config.yaml
num_hidden_layers: 13
hidden_size: 256
num_attention_heads: 4
num_key_value_heads: 4
head_dim: 64
intermediate_size: 704
vocab_size: 4096
hidden_act: "swiglu"
norm: "rmsnorm"
norm_place: "pre"
norm_eps: 1e-05
positions: "rope"
rope_theta: 10000.0
rope_fraction: 0.5
qk_norm: false
attn_scale: 0.125
bias: "none"
tie_word_embeddings: false
parallel_block: false
init: "normal"
init_std_qkv: 0.0297
init_std_o: 0.00582
init_std_up: 0.0297
init_std_down: 0.00351
optimizer: "muon_variant"
learning_rate: 0.00914
lr_mult_o: 0.897
beta1: 0.93
lr_head: 0.00477
max_grad_norm: 2.0
warmup_steps: 200
schedule: "wsd"
decay_fraction: 0.75
decay_shape: "linear"
final_lr_fraction: 0.0
batch_tokens: 32768
max_seq_len: 512
doc_mask: true
train_tokens: 185200000
max_steps: 5652
dataset: "wikipedia_en"
Each number is 128 + 24 x the weight over its row's rms, rounded and kept within 0 to 255. Layers, rows and columns count from 0. Numbers have three digits each. The size before them is the row's rms in percent of the matrix's.

# o: layer 10 attention output (transposed), 256x256, rms 0.0865, rows 29-39, columns 0-127
# v: layer 10 attention value, 256x256, rms 0.121, rows 30-39, columns 0-127
o29 109:142129130146081122089123180081173121126094138095119129149134137080147127101100149132171151125128123130147136091121158110197071116154093161106106087129133146108125141082130155140129121121099130133133125142126158169164137136127116138133112159084156139120119136117087115150091110161145119106121075152121115130144133173152118124115137208146124162153099132158167112132101089097110124146130
v30 106:146121121175095112121107151135173122128119081102129129127095139113099075128075135165106133120148154104126149156113143123159128111114065155095125133152123112095132091134129170141091144104133162117113153075084112126100123158126122126178155152081139138134131124137168127100126104172135125106163129165125156072157135094116125123136108151121118132081161116130125103128160148183113150151121
o30 109:122136139120177123133139097116115130109120139093111094128150123091133118124128158128130112115127126102120098186156143091139122095132166159145121093119140149137102152138109110105117119103142119124127108097164175130126114130112117128153080106133137143049106142132132185124126145104124090130109114106137142152113126130132117128160207166131176121145123078149100113134109072104131112108159
v31 107:123141119154144069130162113113159109129092101145126117107115150155130081172045117119124140092145158096122194126167105162119130149107122140124121084124138129153127140128173103152148155142162142128090159188134153116100144129177143110123135121117118137104096120104138144159156106151082158168098126117136117093101126089107122150132107132121128107124098137143130120109110150119088094139124
o31 108:045134094135122155119116184158106109139151139120188124135101112128131115113119134110149141133133127147124124121098111136119148071124122166093098181102140154129122120142123121138142088146102121134122079124111161117155131121118133187162131102130127152115154141129127141092148159142152169097120146141152119154108128134142152107125112156111173112151118144116095107168181130135156159141161
v32 108:165151132152086086139098118118175128112132156180126165131140118119137088111135128168128145103116111146156089123115143137120123149128068116106117145123122142116122150135114068077129151125117124186146143121141110107141093152136117144132150109134135126147173109104077112165113123111145088119123128133107110118118103151086109127109086138137101179128081120113117110158110138096072145110112
o32 106:110121121101109128119114095121111127122089111140070124133112126116142170095139096136149114123132116130086181142162131091095128122105141128072160110156128109109116151124162112117147129138141094120117101144107160117156144158126125087113123129089140134080164136100153148100166123152137164097106107117114154088136132181097147108127159090165146145166139124125171144126165143098153133212089
v33 110:148119107102138128133109079150122109122115142104134178169148095113114111107096151094137142112111083124148136122140149152122138120117139188144083141128172152136114146139149128134109080140153112159120103122111134066115168088145144155107128109091143143129090160142094101113153111129118147102130133164126118083137110144103140100138115115123080148145103138109111156100114115119084130132118
o33 108:147062136111148150128140128116123166142120129164162136089125147149159105146090104094128120154124130134112130126116126154135103128118169103103095092111108145119133092158132120131171150124132112106085120098130133143105112127086125168131172106134081109130144144098135140131118095166160136111106155109128075142151170124133170090123102153138159118143121078141210120139120146161129097146146
v34 103:101104122132160130113162127153131140131127157131117106097111098141123169154168129171118138092092147078137120145184106147137111096132135128104162159116147130145119119127095119079119145127073199111134118167116178145119117072162167146126174146143131138112138118138107130122118107137092094147114118157106120141099104140132107143119168137095113089135091110133102138101163148132094139108134
o34 104:119147095096107112092085162103128159118112118142125148126123130135159112081122065114158084127109106155136180112079150113080111117103149156160127120127143112125128092152133123123093174111129119137137136104129113129148128132141117147109101150152078145129134073133139089145153133122113120116137099118167126134118145076142137142090156120158107128138146091103132134159108102139140129127129
v35 103:164096116136097105133154067141167074149158146139156120144167144111091138129109098134108117116134151108078106121084122132147178098117158146178160106145146100134131113113093111134180154126154128149140102179138104138132132132140099108140150099112136110126136136110146122136128148157116117138114151077118075128127144108140154131109116133125154067166147145094137184119152138181112101113140
o35 105:139116133114147135118104159129135169136173118112120146103125129103100131134129128154146157144166118142117107110149120141123099122150122092136105149108181176117039124135173184128116115143141091090126122129129095115109133076101159137139099099165147123123165155148101110141118085125138112113092106137110150154120138125107179119159126134162153150173125166123116119127131099115150109139091
v36 105:084102135163155166126137126111133089110113118102155151128106128101099139111138104116145159104133117104160185117124139131152122161131141112064132143124109147123146131101104148136143171112141156162118105129114107148165117121128123125123127139156124148127122148164122149130131108128124135172166116136104132157121166118076077148143090134112132133186149129096153173101151105140134119130154
o36 107:102111157122108121123144130123125125168185133121101123145135172140113111117102157129107115142104167067133156136100158133096102134144146129138147105139141106118138107122122115148093073111137154091135098133094140176148151113142154156092080126118154075113115107130107104117122126138156083135137103113132137136144080143159114107095125113132085160079108080145144102129128157113152141160167
v37 104:106153116120115156114124142122152151146114144133188095162150123134101137113100098121083143164102143129151146151136138099076115121118116147175160138182112149110125111114149135126115128104164135085103084116149099171125144175144118134106055089150096112125150119115098094122099132108110120149114123116136129115131162148054138137111147127128126103130138142127131122145137123138143140092092
o37 103:178134144096136116118139135131157090123161123140139136162121082125118126096106161160139107097175142131097127115130100159135130158164130128108132161142134135118079153117082125125141089123107112112165129148103091127099146111105108116154124147117150162104120133082151198141130144108134138109155101146118132152149123104150092154124149149117131131099122125105087102113152143130106137153153
v38 108:169138189122180092111123171113140157154138143107131118114102127129128145128149139138105095157148113117102126145102140145115087120095098136133079120096134153104156116111112157132132171127113128144121150101129097148094132117144118160131164170139112143112150095096142145106116186130121081138115127127098115140140103159131126091103138104130164141086138137127152162096152111124160139124125
o38 108:100148109077112108091116139153114126126151157122146140127110144113142146120115112134139167111097146131142129122167138111138137097138113122133157085143114143151054132098121132074061133163124097084119122127099123105150148110099141106139167102142171058135114119144120127124098129159114087124131144186162132127134128090200066183101117097142106146130143160128115130161120087131168106151120
v39 106:133103128164123129098106146149162175142118095138171162171129104119146104160141142173119133135186114124102100112111122167121156153129141113126145144137128121166119142106161153105133107124117119128103113132133146166146131157113129112124145114163127107121069137101130133075123124102110138130104121090126156109153148127094129152178181111116149131103115121154107161097132083132132119130114
o39 108:104078107105157154118123123137125111085121113118148087133134143140157121161102116083143129125142134122153089097155116136099101122159123120118149155164114126132125087139147108107099115087148118161159097137128108123125132091109160118138102133062108129138134169103114092195144126100110106113135134142106165131122109134143136112122114099127138116105132143113119109181171142133134128161148